Each number is 128 + 24 x the weight over the matrix's rms, rounded and kept within 0 to 255. Layers, rows and columns count from 0. Numbers have three digits each.

# layer 7 MLP up, 256x64, rms 0.206, rows 22-128, columns 0-63
120124136129209170150089112123119092104132108157124117144144127097145085113135130144153177122145147118115115150100164121099169093129135156100135116149126110140083122162152107119130142131142102
168106106112130093168165119100125144081122127110114117121161136135146137133094138144133125108144090072136124160181141123119107108124163146100127146113111122100122156158139113144128156124132156
117133169080093113154105137129140094118157134158144146098140103129137162135146109172148152120129136127115128118138101140107149161117131124097129123136134172117089131094152102170100086123114158
119198133124155104119126131158120110128100154131162117110132135124133103131168096114115137119183170126135132115131143119109140122145133090120078091111118161135098134102133125100186121097115190
177101153137124164130135088131133087127145090125151141152173136098158101114121140157110138094141098120100096159110121105106147154108120119104139137184135096149124166119152153143083136127105140
168113096147128136123105165170143127090140118179111134129112140071134130086048109124097112102124093174145147107123133109105141114128134146098181086131102119095124124111190139157136134152138161
162093160176134134106152121136118125051092124119138135170071129137129111125113137145129140094173111166129131106115098171118149147091114147130168104116108120124111145146137118170124162085115116
086104089106165153115100151101118114128148133206119159101139113118127125107115094159136166130147087128133131074115124130105104159145126112148104124142136180142152123131080131124124136116181154
113090111142123127100092166133114109150128133171129122151135168164165118096148098140163143148126111118151085168130095079160119098153145102118164090126122165115121172089126111117129142116119130
130166146146114105141135111153146115123160132120102117102139153160067098102122183128121166141158130129115109110158158114126106134095180108098124127129127095111097177133115148149103115116133156
145144120149100109143083166128140067120103144134127102100139112139128101144112122110091126138136107171155174134162111162113120109192138092127137104166109145117121172121110193088111143139078118
139081188154123115093121161163138084070085112076157106120148139139128121100159100145115094146111121154092133181218099129131137143140098129174142079140137108139135148143156127130096158137134156
155139112120158115139085188120160140086113124107082114174119141118087120117147162103136128167110132143158149077112153111098134104149142108122131134094138157100126140130181149138076128118138138
148137159110120140177079136123117089118155149139162133146065124062125114101150125163116141158147126122140138133115123100117139139076136150102134149163105153105118122093150158129107130141134130
151174100130115145090112100127094155092177155135088143110119151135154144107150154140147108090139131123102149150158132159096106115172150141089122087113112120150112142113180126121099119163127129
125112129145105177111110132115111152128126156144138120082138110153080116083156120175114124186174160171120143141129124155076108145141096126147124125151142103120150120098110103133086120131176100
145123105121127137157080106140115136105104116164127142180115123130092145129126164145153125136149120084121106146122174162101156092084165121178142155132119134113134115092113093074129118160152123
167176139113117120140138116109103126117151085146073151097141145176099146126123086132120123140157130153109109136117117102116119113105111161096152120107167117141112125122122156191113139166123118
146168129097119167125126125097086110134147131124100154126155159084141146115142136164114138121118120140114163101084105151117140103084107097131154136113151099157166145116124149118165172119117123
141144161163113161156153146140127133157132130173142141125129124126117134136078099129138112117145152107116119145084109121143115095092099148093086113129095134137141169133068159147118165104134122
107137120142132120148100120174105127096109142143109133165092107137148096135123111124062175088148149123094124120149162128116102171123156160083174098171140150153132163111109144082097125143108145
124130105181143132131101170134126147103114143120137115123176134130092114156156146124131157129162117122149172101117102108168159118119115126088119136117074116130144136106126084125142124128115137
119086086164143142100110109131098097103095123114157157128126131124121171146132126117094179129105135120109165154173139108124143134089142136149130135109118103166113174133147118108114138111131108
165131141109163134106115151133117110095157147151099089112151138125119108132145150110159162122105114140134104117141166134161111120126119095152154160138117093112094129139140108121133096136099167
154102101163176131099145099131081150124144131138135151169132107138117143127141130127130094139139116109130109138119181126117148101156166115089118137144132114125147143142097117111082122130154114
131148113145093132149129120090121138162148136129124119160137143142127139131133110127080135142128112090097150157139125133112087115115123135160115126087162155123137134163136110126128131113147122
153112091105079111138144127110140124165145160115093107094138155185118166087102096154102150119098146153096117153186133163111119130135127101105162130100122143128112128103160135154092128102167138
133090161135097132069128080185117094067165172154124075166092134162146152160121108130107122063139155129137085114149147129113138108158115113112119137128145130146110133097153104179109158140137150
138130139171132164117151131162090119131130158072128115106146111135113126132114099153137120106118103155135137133097111121162143170130113115116136079113079143111149138153127121170115124144113130
150145110107128130105160094129150138134176155127147141155119070148122134077137100139136104141184157118129146119134084146105146105092075115130095140117144100111126140134074089154148162130127125
137119098118145180102092145151130122141127087083136174136126134123129142131098147129169166133141119165120132156162083076135120106092203119105102089110106119104160129093145132152116105105122164
156144126112152147094122109133149160117110128150103121153114113144148117129136095100121170159149146129125097139103101087147159149150080112107160204098109120148149136099122120089087134143142134
157105143145084163108129105127144141090134119174128146122116166099088141155130120147115131109147134126120190126122082150116142103099084117128143095159142124108086147112117171116107154130174137
133132089081171117084115116139158119127159162112127085144120101176106169138134154101139141131131102141140108140118141093161134120119112127109144109126109148181174128132112137144102134137135087
132139101160148186106089163124119159141130122099138138134087100105104153116120088121125117144134119144127112145115112150116112167171112100114123120112115132130129141168154156144170084114133119
127124135142123153105082163141095138084135152092119135152145151156132131172161129125109099116131180153107111197143075124137146130141121119091122074137115122126119144068137084092108148166179117
099059142064097126094120139150141122116130126182186203145162114083103128101134162151124161109116102134157125151094158134202152117126097100137163138129114176080097120125114113150143134069132142
081126198144133136108100157148128084168097113131147087161126122120118102118130087154119124129111125143101089121082176119163139132113125137088140153119123148091137104120153135123109141138141194
121096093160098156131099128148121122136130110172125121109124122161104145146119112112122161113091141123089157152126147130128125129139140106125141123146113133156141110147149111122105120070138177
098144145099178162153105126088108134139129119127135134113162156108100148140154113147073094071119108110138142124124146099134130148140150159156141097115141135134123139125126122127086148103135128
141082167167164109157131148122164166115092108124153143134149101120121087124081139136079178150168163120125114139145150169125162099123104126116157126122132089137098102118117120141078144120100121
136136066081138131075127141110179096150136149160142176141093109138150122114133138114100148129087094127103154131172090126149142147133156112082110121131142142164109150129127116163119110119151124
118135111105127125143146126178107105110082093121142130135164148138098135117131117100113132129149120116138146119165114157079129106091175175166117099110087131137135136108131065121168142149158169
126129116143142137141116153107134088155120135138138127162126141107142080096113093147094135131093141079147168140169149197134092123140137138116083119129130119101134106155130173101139151111089171
141158162124171133128128130116168110095116100121148101182145077139122131136124129114152095124151173134140098122137120151141118120096112119114142128130103119105128150161141106138154125106132106
124149114106121151152149074155133118119125135132165104109130093146127147095105093141108102124124119100132116129132102093138128119119139173121114125077107181163186154145109138165127127122121143
132123125136147148144104155150110119106149142110097135114128131093092171140107078134123126083097122178179145105089137097125125133087136088112152123137137129152158108117133161176138154128125170
116107152088061163089141175107138083088121132106140171136117126120127115112145151144123137151148124138121092125131160126180160113095119165152137127138113127145153123151147147144076110136132168
170110072117157120106133100136104147109134117148128150148132156149107119112112141160151129093118174074127113128156170137113148129099100098137152139111157167158114119136101142124138118103121132
148168107101162153102108143121095152122088140083129101132169143110120145151104153137130128123154121141147117148120178171086132151086105132126129150196097113094123107098152121141182094107114103
114145149121201168133118071128115076147149154129146104130139126156129098113110113157082108107144118130130140095140121143102124118107147132124102149155128100116139111121119167119156170118124137
164167121173085135107098140121117156118150115126106125112112106116142150104134107132096127147133083164130159084137155144142142139095102148153129157147107124144145171076080125151117129144138129
158124101082131112143140174132135133057127104144081128167133111145128128105111091099171127130137112104103156138158145140147124163097145119182125131134121135157131160099161111109109110133124176
127153148126128100120104119117132125140117128184117129098128157097156176166127132108135157137154110179116110113143146166108108112129072112126162131129112108159146116036092123097122166115149114
122120099170129137083079151113149121129138159102091152095117132130112139127124156137124124135150128157110143101131168149141138130103117149141135103127048101145159173120149132158114138139084121
137158133122114123148094116130142117100113167122133127115113118182136182122108139128157157138108101157151126128068129116156136179106088110091173152111104123117158127119088133176130096094104131
135158160133123152107138100127124128129119117113143162138101072151161114085165108189130119147126125130115140153145130125113114167083119105140117162090059137114113119137119132144107156137102162
127138176144150123132106108141141121128165138112114119147159153163120112138114148094107089157115093111108128140102140131097138160110119111138133103127119131128118140129125155122115113128163119
165115114140145145160105133121125109091103132125145130108098154118111172087131160147152143098171083134099168107133064144132155146156142176096064121172086112090156134127103153136127127113095168
120168149115106097124096131164119092112110109156132177115092100123126127104115105169152103145178135154110136147088138077097148128087111111145114145147105154130158166082125148117128151145167087
161154128113146129152126141188127077151106117170080180136097074139111110144146111122158133108129099130108126185130098157168125126104147138118140093158160114069155115120105135147125117140090128
118169128126126150169120137160107122129098137131147107150142078115109095094181109118120115146142130197132164163083101168133108151111114088120149098136123104105129077139144122125144130102133148
161150122120146125108154131117110105146124150187100148134139107104146165124196148115099129137107125149093077126113114169118153148104108113121112147153141124134147145112114122153147115122091132
119170145170133117146101162138120156127098147141146131143093122100118104109107097099110161153137160133121178143106136131104126116126122092135112131089119107184137095134109139143104165113122124
126111135091153129115116092143119133109150153148107133115123133169080137153140099075127136100135156143091129131174132116125131113168119144113138123140090101149144158111090137112134090156115166
176142154095125145149097141122124147111126086149139144154099082133128094150135124129140167082111151118175125151123104127083131110140104107109138153145108132122178091125170114140118144153148113
180160111081144115098141101094089138104142114121131162111135124087134119126137116125135127130127118108126103133177095170150131163129102123102130168113145118104156126054137153120138125179140107
123141148127160103128134132098083147126103162135105107117114153170144146114151133119166133161164158108135093131160144117132130129145104098064143131104098108134124165097129145082100149131093109
146056108142135141135100135139154138131110112075139095172147115158123125139149106095154134095144097106104155106169129158076132127161129152142129131111101130155089178102149170124148117144168096
138144177105129105150091132125083100129188115130129105154123097161134137120152103132122135143113136108072145165172133115109116104138118167131097136117107097141145119167125108127102151158109118
124142111083120134134149121141133067110127130135114104112108131139133175119145136108122149118150156129135107118131124120104144135141115131127131133131095132167142131146098157162108111149162109
134150142135131094109179171131123103129119153106137143144137148112136165140108144116092140122116103107080142137146114099154096120053177085157151145121094094118095130099131127122091194156142143
092105099114156125113139132135147140118146181163154110162134095165145136129149099134102143087088157162104114121132146148138129114121105114170096155127142132081121142151109093115092164093080160
138166115158126137099163129126109117098070093147103136148123145119124143105118149061095184136158101131113143112182116122108111137130136134143114129148177088142081120110140133134131099137179142
168130138129136093131104134103115134120147167095121180104158129135133141107140131104100163084162129123138100105081112132125099141149166107155138130104116086100125099126168142166116172137125135
117152112143153129117109153081108136143148104143140100104123123128142150139133137130163111127123125087110119155127141152090141095118097174121133152119101164122109137156164166131123172114116124
139108149117158117108164125140139107124085173124101115113171152163142172125115129133108117177115098093098155126127124096194156110128115114138097145112115135119101165127132127138104087134115115
120159144130096178132126099173116114098120125126115157121136118108100122127182092124122166132129157134113114110106125170150140134083125152129143097173115099092147145089097169130098104142156157
135105139152113165130113167113140111078109094108107111174153112112126163135153122131093125176141136107103110121150092138138170122125150133112126102128113148103134118150113159111108135144126138
147135149153093156131142119086129121099096115124126101141125123138122099109115128111149146163154100115132123101142150146124130124087141091136094124125108100119156155145139126162157169122147149
133144128079138120151162129122097150164183154124098149107113121144152172095137084124093118113127124131087099150162105135133130118134146160139130106127108137158102129103095117157139136122142132
145158142143167127116124172128133136106123133109128156141155149085110155127147102132127147139101104161099131109086149149165150132094109107141109084115106163120150122132117111103111117154113131
131126144152143087076142130147136134128157155180086155124109108127136157125123139151089147102131132090136134138098104082133136127110137115119117115116152103102173118143146129172111131075151151
174108175100119155124145132097115107113149123123143175148120131124105088091173138171101135105117137154092058097129154124155103105117086142112133136117103164140130147119106123162118148135103171
115183135107141174133131104161084131163134138089152142117122111108093142163146091120152150098109134136098091101102135130149158141129097157130136100147131107104139137144084162129072144101134126
195127160077153131092119140142124133118124142104114138123132156149117140135124119145135126171137155140134082163140136143112076144112137127111123131118138073092136130141150119087108128129141145
108120092131111116118139147144122126116102121128131165139165143132103179157089111087120100133136124111134160137114141154130135143177104124108140085107151166144128130139118134102127107112141125
135095169139125144142102086110120104101109101129136149132132136096101124185097130126105172098112113184082113192193138145157130113173135122137113095097090149085124127090109139163132160138149123
101093098126079108141099120152130113056103138125200147134151146139136123127169171157084102139118095092129122196129144142077131103114136125137096129116121134137185161114148103186085131132131118
117163153113126112195131129088088134106136162100110140093132153109117171114139139139141135082139119138125117162124167145127129111124106157132124123085100111109138130103134141140180131116137144
121138123133122118127147133128089071106121141151119172100102124101117119141111107171166140148133117143136180166131096141145174138102127097110073113134149077125110121125127152122129163143154159
129101094131121126117154140170107069131120161148112157195119103126162103133155111150169141074114127140107106129099134153136106119161116142096123152133123148122151170159112100134156123061100152
141151096099137090127095117110176113099160152108134088154131152117109147155078128128170108119155111090141099145125112150101161127093142133077126117138172136137186145149153103137110174079143118
160176131149115143121086149086153100112160120096133182120179141116117180137158099120131117131161111125101144158110133140131110087122096130156135113105099106144134106056142079134119148108100137
181140092113161090142123137176174138125101136137123158147140131127145117138133132114139146091089120096104099134112136151144120088108163165119117153113135151118148149135093139131066103094146111
109112173170121143090131152136176116112142136126135166139103108131125130106109110144160122171132102131130112137113130128135150133070122101133134129127105109108143115061139145145096120139115138
106096154117116156121172175149136104110122113114140162135128090130104150140146132101119152122141112099117086083092147138133143089106137092148157111117174150123170135136110141105117136138179149
141132099149107101093153156114123115133139144157110137118143132126090164118149142104119129156162091127130107082147130154152144127127149140111144123103162106119101139100153146160150100107107120
133158079144144086106145143171136113121111115173065111119082137167144127087119141124155146105158122126121170147142144121081131114140128099149120169084115116112134114133132141201129117131105111
147095123119138135098094111157142117097145117126100125143118121132160064167126146136118112072136103105128154150146093148139153138131139128075105127176119140166125129115196103151094124114161145
145142153109128120144148138152128088106118100126123121107205152119103111076122075130134097130145104120117167118098132157144166122175114107161090092134117123171145174093139138125083120110141163
134135154137117111148112153157087111108134130159131085098101147130138178149126120152134150128130139119126152143102069121134145118103151146106070092124093104124181161091161122151105160118114141
138081091155118172091111166101132099147114158143106125161147161128090188135132138105130151088171116114100132116117123132129125132143118124170124110155152164141121108102116118074144147135155108
114133163133110171147091110128129139125120097155115125136113117155162172124128137126101141152121143148126115141150124141113119124099116138114154131101095128182112118159118086134111161087102111
127151144122144139170163146125119138130104166120111122121119146104104118116109086097148136107159130157108109092152179144122120129128106137170074121126087116133147106110164169088086138114152110
150159084093134154157137144185106141145126136127141142144144149116095177104088103118115139109107090103134126116146172111122162126159153110124070107080168152186133136122151110084152150095171106
148114157143153147109114118119120147115141147119185110144182117123143100111123065134101135136101108105146111149096202110159124141132107143109183115092167091101114150132124100123101125107132133
# layer 7 MLP down (transposed), 256x64, rms 0.157, rows 22-128, columns 0-63
103129157104123191159124151127117137136110154188110154126121128119170096124132135180161125138122122161088128119107159082151131136096120102123107138107157117163118132142120093132140098092159144
143152130136080113096110102127133126131110142146147129163112127139119127117130137100122168181171140159135089138098125148138142137136138099137116129154133069106124157100115151087095103110159121
112104128150146129146126184129123090110113146076095128128130098134150154128159122119137106116130117141118130145132120098121073133111126124136141113141113104121187170132135164135109122157145128
148146117107119176107102139133140146126166134161097130130147151157113154090138112135107125133094099125137076118086129145142119101057145165149153161097104109101173128142130115110120156160097090
163130139120103136102138134098158130120161148133137170135159126104119085119114144152112115122162151112115152106076119132134130151125130150140082145160125138157119133125112110109103097131138145
129145098138158131162120118173115162144097105166115214107083140065100117106120140088091084093162102166119129129141144131163112044124168086121167103174121156086128084180171146153113139130142170
137143125129076093096140083133126114113135155109134092187102132120174098128133125113117135138130142166140101176073135113114188141095114135147105147118126134173121126100125136157131103115172140
168151147142124097114147090118130076145123131134135106121160155102137158174123099126148154061107164113167205173159125083119115139176114093111146105148115140150091115159108115126174101082126090
099132162146142144172123125130139157075119134109142163098086140108100165134129110161113091132111092148107153114143137106090109092126087142169110158123118126135115141128153124153151137137133129
140102112156117135115113120153170109135102150150140118119106124124127093110112127127160156131143118132133101154110121129121157122145128117145141123130153117071108123092137144129104115120122152
134098133124113113152131117140100138156118083145140120070167126101132140106149109071105133086143123159122174136149202160136118129141114137143116157133085163094114148096141165122128135101158150
148141132127143177097153121145108154072193174131096116140159169116124087107128152092131103101128140148095136157115140133142090125164141144167089076133113118081095155091123116118113134104148173
117081120165142144103143135178163088119113136096131153120130118115146127139106140154137134125157128158119107144117121105158146127137127136100128105136126108115144121101138121113111120145113164
138143129170128118095134130111135144107134122100080138125136155145131135166115159120156150119137131137147078124083161092148167154112131161144132131149095110094141123101147128113132085147136117
133150149101096164090124169150109088123110187146166108159179145115128129096110090188123107114100146133126166103129150081144155158059107179116147097112115130113122148126077128148145142096093143
126125077107107098114075136132121102118107125098121089157134193156103158169125121137127124103157131126100101173139130133159126106156138180071111132063093125111126157151131076169145158157157105
143148150171140146119123104149101115102108131142167138144124092145086146147097089160124125128120087100142151170135091160122147121122124115190115149101107106102128169113087118165130138123145103
149112084173119159142120158166146112121113106143106134123144133140142134119054137111148148144128116148121096123123132108139140129135150142139127115142132120130104142106127136118108108141113156
091105115122125127060097129166165133103128124117149144142107139103107116128136133138156135167149142140145125123111115134159122172119093147127104175147105131129128114136137142152161116169088119
158128147153127173123083109112146164148110145118132106143111112131159125108105147107165105154110124148105163157104085120125132144123115175168112159126094106128077109138138108159127127130107136
132115158134154114081080126181127095120123143137122101168144136130104156118116068128117168151127138181154187109114098180120078132117102121152128090149159136114128080087084141161127085132130136
160120113123103116111162138108136135141120105110166139121132092167136181133112103144127138152113169155138124099078170139146143149136146120116112147128147116104123141110103122116095095103127114
131143107082113144110157096156155078148101136125130169131115155065137130165133154111144120124129136097146135139094097101113166112126164148117143099149146148157137112126136100089094131145084126
150095121161136132090133133139126098100133154127145116121126127120151115125102146140119150117106114138140158105100126170107158128132125120150126131127148151110136132099135139115082109093123130
152142142156123160095103121119148114131109118098096137126140126117115090112150142114084108149143155175155100120089143126130117139121143165107117135134114108114159112096115178132138110146141126
157148123104099096105131105134124125167133087119167134156131096156132127133151123114140115155104137141145131111129126125163115115126157110138127119139137124131124107142089144158130119120092130
133144118093139183111033102113117146140067121173128135084205206116123165155155112186124132187116143142073146081132113159127054193107159102123067120123134169122143115151149007203137108099156119
148113092149110141159153104107134195097187155175109126131086127083146163160111114092134142115098128113146147180147073147079152136122118052132142135135190094138126126169165067071103154143147163
131119120153111164134131145131161099088116153113146107132134147096119109103093146117132119133140138140167124133106102121152145168134121142114139177126111115103132154105131109118119112131128121
084140088105129126147122127110158126086143124149117164135092135132083118138101162107140111087130087093110112120146132146163102130140135125114108147120140194158158140166175090159150142154130093
136098132178191114119161123163156115130078164155106122100134115148139159134110089165129149118146137105112126124070139159094149125121103100081185126131151135127164133121153141064097128108146104
129138156146169152118073148081141179088109161133093150093153141116113105144125141127104106119140086135140111097153128156143154145100152129117132105141103132137131119137118150091115134116118159
100095142128169130152149125070136160114140136106141149086100100071129122145116105151128136153129132097154105073127185154162108129115123131145095150146201085141167082119138093111126153117157119
129117122149125172183128155104128160114114146087150163135141136121127122115128146123120117113106167148131149106097156111175114115188114181147124183084162104116102106117096152122118128090101118
111077114140116138115127162164137091122103155130128103130145128137165138119122139110140173102125122118126132148178147112121133140141133109094153113130127125127161153116143125108116157137098162
182107093140173082173131136142064112118099130177173121105112110138145100108094132160085152115149136094125131106161113159121113112126109113128181165112142124117108135152189125162155117094109138
176103091163112172151134125143104043116120130157166119104173155144120117128104124143129098116127129127192191083140080141092082110128146134126160163107190119142090115142122152098098105081142117
112156089120122118110183087130108122102125172093146145153090139175191106150121157133141158097113132128131135148127155138134106108179133139109110105098142093111081120129133158098120132092132152
067105129144098100109160099129149111152123098126161165110096142101109154198138148143122140151149146138122167105099117123138112143120120168148142117140119116136144099121108127157133100119119133
126102110148125108127140142143112126120144123161111105126129107175125139127132110118157135159129151105145125096113109117127109116154154091125121121143120126126126151177136130131135076149146150
173138132132153085133122124126130161164125129100103145117078151097128090139118157156096136161122194116096130126141146115125134097181110150122120155099134106146101093109114147144104160127134097
117104125149164136166131115096099102155144078136143140112150184129123115181134128176114149136172148133106093154183128170134128083092122134129090099109146100109116121133104101120134138079124093
108123166075163153193125105155139190161168148096181085078136118147106133111135117118139123134142159111114091132152111104137108126131120129112120127099123120149120109083115104105113171129150116
103110132136129112138134118110143123115079083123130160126163124121101097167136127166109120159120148123164126123114094162131117129111130135122133136088122138115091100156131136120156168138144115
124116139117121111122122122130145105123097114124141111143134160127130114127132137126105089107124091157101125151112146128114133148125095122133150133134119151158138147138180095124165123103125128
166075151148141127125112131115101126114119114184105125122091170071148126138113127132133156162109125155119150155103107158139149140157118104112111140179126112134102121121150138125118154117106123
133105133146137124089135152125124124123117122109107136150116109145148111134122148142133121146120132126147082110121189118149147157106136139115104154151110135099117115096112197148135143113093131
139096123158082115126144114093102141117136112142160115141106135119122128127136154164138189132099131105137098125133137155137122080091160059156150114130130132170145118147151117132129108147111139
108099111101095114108152121141124099134142142135125109153157121172135111098129112139120116134095104139157072100097167097165117128142149124178103113146120170153166133128107133121137123161157127
170157145148074138167118096119144117155137113129133150122158144129204113085173123130108110156128144154164158144104146125138139109126137120090111133083145077110099138128106129121123170089085167
119121160149186148135121113095117092104137143131133141104067094110144109124114133170104149147159154115109130133115137151120115146158126120116163153119105101160094120137121085144150122141127138
126149138123136133129144155110125153088112094099113158137179143144139139166123164115172133143121146144120083146107105097115134166130126110128110118136113094101116127128127105116156097123102146
145116111105152128123146107086106126144124140118170130082136101168109132160146156109127174096152110153104124162117146076075206136153111147133102133135131123121152079119104137111138124135136125
148143093151163143135137168112127094139118125130119155133143067181096078156065132136102086145059122093100127108124130110125159137120165161128105162123173152127146143179127091089133157139091134
126134119122173117138167128154165132141137073120079138133114084130139150143107155102152103152084108130110108133127114098183106157118137116110106119135130173142149090150095110173169121133065116
114119136117131130170148118096090148137153131132153118123132132143151117162132133139151129125121079127144132170125123095148109141123130103161106142101127105113128149129157110090139121131141094
154104114131126156165126166142126140156087139101097126151114166087144150099131132124133157116115141152097162099095102079173140160123119124139149138069149109129117135155157116123153137119103131
124099113137113123099107122128154112135125110139162099095148113160127116106122112141144104123157132126153122116129138121136122138134135107134126140157127142149125176145107122145117130140124125
170145100108093152063103095083125168166157130129138123122141152136119154118171150108058120081100122143156129078106146100158147134076121148168125177147115122164159127110106161125116171163135090
119129102137106123137122171115073079160130111177082133128183156140148143144135149165139122117172113112118108122109108117106166150080139128109105131128190114125166129132137159103142121112137085
108165118080140108082111133151109121163151172134105111129098085199079115124133115188121174126161116112106099128076129161048140087166120134052130137091146124126137123148113141156157147178145163
135111126161140140104129122138112099106101130155125166115110161155114112146152131142129131138093115154139095068100171113136144129117148091191093131155114090138160124120111175121145118101128137
137120146113140139100156131109158149118092123135124121143123131123140145130134120126145161124093112108105109126143107153138145123083160102120118095122132124147152149124169115078173115105064145
117094108143144140133106148118135145162097111153110176113118180093109126139141131096126147140143094173146131100117103132152144128113162075108142112104137135111144114155157152078114133130131165
094104144102118057108122151188121139189111143090132146179151151122139103138161112105115098132126145154158128155134079125173141087143147105123175085115118156181106119124105118091143142094085168
141104125150130165113120128150156081137087123130111158120149134129151127114104121132163153123157100132165099166121125154164146128102158113093126122148105127099137152128129153111086126093128130
149119114180135135128140161140137110128133106111113131101135128148164121145110159124138140116121116152128112103097149126130134160134120109097124130147157101128161120083143129097114087121128117
102093115156134132091148147134117108123149111166154109137150126097119101137096122132122166156103105119159154106161093130124135140124153123136123104118169157109136138118143133141086118099185119
122116139122143150112119152152144122184097089080138103114153137141124145159122085100130139157124152155130107096094149114116127152140115151116131145135112132126125105108136163119158117132150104
108100107103114136137180148139154191107129147104139160114121145117108139114132134121130101107139151131104103121104127126080167165107158123134154127112133124145125118099065134141187158117143151
162112164103130113145132127153136174144133149121146111112151167183156177103139112111182100159128113152133114104099127115087114124148130100139132143153157063098105126111167109100092104128131126
136101135191127140153137161136127116125117112116099168085113134117134118121108153153166112130127131181103105135125152119162133142071135122152137134119134131094138124088132107140136097122110121
116107146135132091143189085154179111123131096137130130166124136135084093134168088161085103106091134152110106123116093136107152150126136099103120104138155136134148142107101127152159155147117134
089113111144120165102175142147150126118112095129154132117144130122147176128126135136132162114131133126143135128127147108106129118110158153115144112116136104147134135089120167138186108106091082
115081169142166181087131109108158113109108129121149095102162076165167116131117122130125129114155114138140140126107139122109164158134110102100146119160086094146137154105123150100154134145122131
143109107109158148123093129152139095124087140134113117137131164147124138134117103111161129115160145152130122121137145123132123160148140125101116115128118105123130127105126109118128132121134106
103072108164122134095115163142149110122110128113134117106100097147152123130101163124146135123171137158124115140132123110127155152106114137125136112124135082149128126098141142126128112163140130
123123145086102109140161102120136153086121143088167117159130169111172153131120154175129197149108162119129117169116124128106154074137114133118147087081058101163167163130137090098151134125122098
137118148133109156109108153141133093129121112144132124124127085125159140099090100126110132179140125166096148131144137157131118128108128131132125111106096129095114106143136112144150190145093186
080116148082166090075114128116109137136151134125135111109135134123133139135108102132141135133145120136147088108146129094122142135140103149155152114139141178104119126149130148150112119166153103
148104130153094117125118116133137087099100147123175110145121135110096103149101162122148101147143118152122159110150104146166166153136178082142110096110132108132109128112147121102132153162120128
127068149138111160114128167115130117121113131102143124142125122116102148116118176114135155132135158137100136141149102126138125122131141131147136116157127112103139128102153138134116103124084157
153125161160116099111144135132117096152149107120141175151122138142127111125164121116119117104113124156139090126104164082118167124128131101119122101149133123103142111086097157121113152111133149
145118122099098141150102138143139142131107131113155164118127109117126193090121118165112143097141105126126121146104120091174070096127112110095212153117092119118129139159191125132133123156101122
129134131124135081125131100101157132083142130121128134120115103140150131139154123108101106141182110099127158199157100134104121121134105157132166152116095099126144147095153095159159128122105113
117072115107159143073125146151098177083101146145101109105155138138116149130114123125146148126093090155108138071094125098100153121158172175126143087140136173158139113076095125155155117144142142
122112093127113094098114120173111108112160132128137135145138132144126110152109141121126116129105155144149123087135093125150123114164157124148151097156115131142087137113140109149143117127096143
111103150140120094098110124125113099126163124170113122147162067168128091099173111170052120138117212095066193165127073121142128166115104125100185104145123102129150171167135135126126141114140137
100100090107146122157094167120120136130122120133096112093100164182074111148110145143141145073104162160058085088195163168146127138146145113129095148089142133147080153180067122119136190160155141
102140108132118098080117120145147153142155070127122159179119094122111123124104132135132102169064153117109120087147073151154113122132137099160174124168154130093118153144110142159118124151114122
122093116138095156137140151104135154094135093116110120118152125117117159129113136117160158111095131120138133113126106143123140137100134120118152136133155116135148150171117170120127126150160128
139159123140157171142170126110179136120117104118141146105150104119083098127108115130115087159135171117129143072119142139112142178120148156125109133151103105162090128135127109118112100164107144
107073161112073155136124173107124134126131146134123103110154165112126159107144119131110158144092159140107118142128150180152101052167149122134103092127093105130157110063184127087126123144077165
174133140135163127086153109157156100134107121054118139177167109103125109122145085126092115116135149108138153173144118138122100132137093136156130115166144151112144094128113158118100129097186106
151164107126113162147095123103102126121157126108120122150116152119140138174094124088080153149089160154114093109117153107130154122180111124169075095135110139163073108115112126136121137136132118
101165124086121117115116112111101173149128114114152124139146131142113126129128138134138097110135121125113146113108109129128104116140152138134113154115168149161134142170159099141160131145115098
113105135132116111135150143122127139133144123121106117135095096142135113132147168099113139124144106129097086145149136076128176123115131129143148074145129152155111134139122149145105140188155146
143070098155123129107119122131160109117108117124134141159114136145131116137114115139139135095128149146121113129134121124143148131120111112099137109109109122145152133123108152123121142156131137
149092085137106050160121133112143091146101134153060100119140183129141112135149134129153154126134145108181136116153106158113139161152148112141110128111116124128119143158129152090102125107112100
092156126119128136122133172148148116116145145124113089126105099124149104118143127132098142180141197098121082138109145138120131116179076150116151141128091139129096107148114135118104098164129136
100119159142172134129149088107153111083120111097181162149103102100106080122126116149152129129151117134147138138117124143122107125154099143162140156151140157114105110118096149135090086135158135
118102130110125164088101106138125102147105096123104142174167094180158092124172124124125119110118140165079116111102147094136110140110088148135130155146111148092151123106124150143153106164117143
146097082127151131062125160143143137134156142193128126091111132113136124097098098092158089096171131135131177108131130111071140136098150123113130117149142150105136178126135110128121131124198156
169117134121076115145138157150126125113118125132143122162123106145142149124088129139159116113104132129129142117151157105147130146148106096119144137118151105140144138122095137150103111113122125
090102123129125170128149116117125164152154102088131139144156137155138112116178139135103158140091115101158125126188134138145111088115127111147145116087161151151111119118134152133109123095149129
129135118116057112166145140165063115112154192111133111161103107135196173101152108136143145120102134126057118113107144189136130092150116122228101121102128157099137137122130132112101139105140151
129108116096171143103136100176168131154172130119155098091145117137101147078152085120093114131132168123146163089107163122114105142189100123100148140088140096146143123110172130138146131163109123